Part of a small language model's weights: vocabulary 8192, no biases in attention or MLP.
Each number is 128 + 24 x the weight over its row's rms, rounded and kept within 0 to 255. Layers, rows and columns count from 0. The size above them is the row's rms in percent of the matrix's.

# layer 2 MLP up, 640x320, rms 0.0391, rows 603-639, columns 128-159
size [ 97 104 106 104 106 105  99 105 102  90  97  96 105  96  81 102 104 104 102  97 104  98 100  99  98  96  73  95 101  87  94  91 112 105 112 102  95]
[[109 151 104 148 140  99 110 141 122 142 147 135 116 113  92  95 123 120 142 137 133  87  94 146 127 117  98 140 144 120 152 119]
 [ 90 108 124 154 129 108 136 116 167 158 127 100 149 125 123 141 136  92 140 146 144  97 146 172 130 115 102 141 122 152 168 108]
 [109 119 186  71 141 114  97 146 134 101  97  99 140 136 167 161 155 161 107 123 124 125 136 137  79 146 123  88 110 106 102 141]
 [ 76 120 113  81 122 110 105  65 148 134 141 149  89 126 154 110 126 102  99 151 129 114  84  89 112 122 130 129 125  95 109 140]
 [131 139 145 104 133 128 149 144 140 111 145 116 124 149 130 116  87 161  91  84 113 140 129 153 191 152 142 117  97  83 127 105]
 [ 80 141 117 124 142 110 118 127 101 191 132 142 140 149 113 108 122 134 126 133 143  88 125 126 121 138 118 105 103 111 162 109]
 [110 170 113 153 130 132 130 142 154 131 134 170 102 163 119 109 140 128  65 105 102 139 140  88 140  91 101 153 112 135 124 161]
 [128 125 156 125 156  81  70 101 138 122 132 103 162 132 138 125 150 170 148  93 122 151 146 134 107 165 121 106 139 159 167 138]
 [130 108 120  94 162 117 129 103 104 134 156 121 146 134 154 101  90 173 159 145 109 108  83 123 126 141 135 116  97 131 142 144]
 [145 127  69 114 151 131 116 116 160 116 117 157 109 121 123 135 124 136 116 143  95 115 109 103 153 154 107 163 162 122 149 166]
 [110 164 146 161 146 112 126 165 114 149 106 118 132 133 109 184  67 121 102 133 152 157  96  99 132 129 119  88 156 134 139 133]
 [132 102 143 144 128 141 176 127 152 117  75 102 129 155 152 116 102 167  91 114 166 138 124 140 100 144 120 157 147 125 136 133]
 [104 146 131 156 134 137 132 116 129 149 149 122 135 121 126 141 140 174 138 107 118 144 117 138  92  95 158 108  91 138 127  78]
 [ 96 140  69 154  84 115 119 157 140 143  77 111 129 101 126 127 107 140 139 130 164 134 147 152 145 113  71 115 121 115 137 130]
 [128 118 182 136 155 104 108 144 126 151 155 120 119 109 127 128 158 109 163  94 150 151 128 145 149 124 146 139 170 132 160 119]
 [ 76 136  47  72 168 123 116 109 152 112 146 150 129 163 124 154 159 105 103 129 148 111 137 151 135 121 185 167  79 140  98 125]
 [170 156 126 142 119  61 113 114 125 112 120 130 108 170 176  95 141 121 147 115 157 155 174 141 143 116 143  86 100 158 114 150]
 [101  98 121 139 129 170 116 106 121 156  96 158 135 126 113 103 147 175 137 142 116 119 106  93 102 135 144 160  76 147 137 117]
 [111 136 135 108 150 106 115 149 117 149 126  95 115 137 138 136 158 173 121 149 130 152  91  86 129 121 149 149 125 173 133 103]
 [100 124 123 109  98 123 116 149 127 123 129  81 117 135 144 104 127 157  79 107 105  92 129 124  99 116 126 123 129 132 118 136]
 [126 158 142 139 165 129 130 122  98 151 121 136 128 126 104 114 133 149  84 119 123 112 146 135 113  98 120 102 114 137 117 100]
 [129 139 138 121  99 134 116 134 152 107  99 151 102 107 112 156 154 141 103 180 123 127 139 126 138 156 137 111 158 114 156 144]
 [140 152 138 105 136 154 102 146 125 101 146 138 129 110 132 159 146 178 112 122  93 139 112 131 130 133 137 166  97  95 135 151]
 [144 144 127 138  98 107 165 140  96 125 195 157 129 119 100 143 116 106 158 117  87 132 165 118 140 124 138 132 156 138 112  98]
 [147 151 147 101 143  98 144 156 109 135 151 123 197 127  79 119 124 145  82 119 159 127 132 156 135  63 172 108 106 167 133 157]
 [153  96 153  96 124 121 162  95 136  64 142 145 136 145 122 132 103 105 108  70 141  94 168  93 114 119 117 141 116 129 115 112]
 [ 97  93 139  97 111 116 122 134 118 128 134 110 131 115 134 181  78 164 213 135 141 131  93 205 137 100 118 128 137 118 133 125]
 [101  93 111 118 115  69 127 117 122  96 156 110 125 131 111 109 154 154 142 141 146 171 161 162 152 153 144 117 149 134 108 161]
 [155 144 136 136 155 125  58 133 149 127 108 138 128 140 155  86 119 166 126 139  89 154  85 100 105 105 112 141 137 111 114 130]
 [151 120  78 112 100 132 156 113 120 111 122  93 138 154 147 156 106 117 127 104 138 114 164 133  85 149 147  95  73 120 151 126]
 [128 161 111 152 111 139 127 106 115 168 132 131 113 147 149 154 122 116 136 166 116 122 151 130 120 130 112 136 183  99 119  85]
 [151 193 134 149 151 138 165 124 126 117 149 116 146 146 155 102 130 121 163 124 120 141 103 141 139 117 103 146 109 181 127 136]
 [159 113 161 138 135 107 142 145 123 105 143 162 136 158 161  91 137 129 102 112 142 107 129 115 139 149 146 170 108 144 136  92]
 [ 94 135  93 121  72 143 124 102 140 135 145 135 108 108 158  72 141 126 127 175 123 114 129 110 137 120 111  91 128 101 158 124]
 [168 167 126 160  94 135 132 116 103 159  83 100  93 128 111 168 148 127 120 139 133 148 158 143 152 132 147 107 107 109 116  79]
 [101 189 127 118 175 116 100 147 162 134 141  64 115  92 140  93 125 161 139 152 116 148 160 156 120 106 161 155 117 129 107 137]
 [138 157 161 111 110 101 110 138 101 100 115 157 104 106 133 139 108 128 165 128 133 128 110  95 155 113 143 146 146 160 112 166]]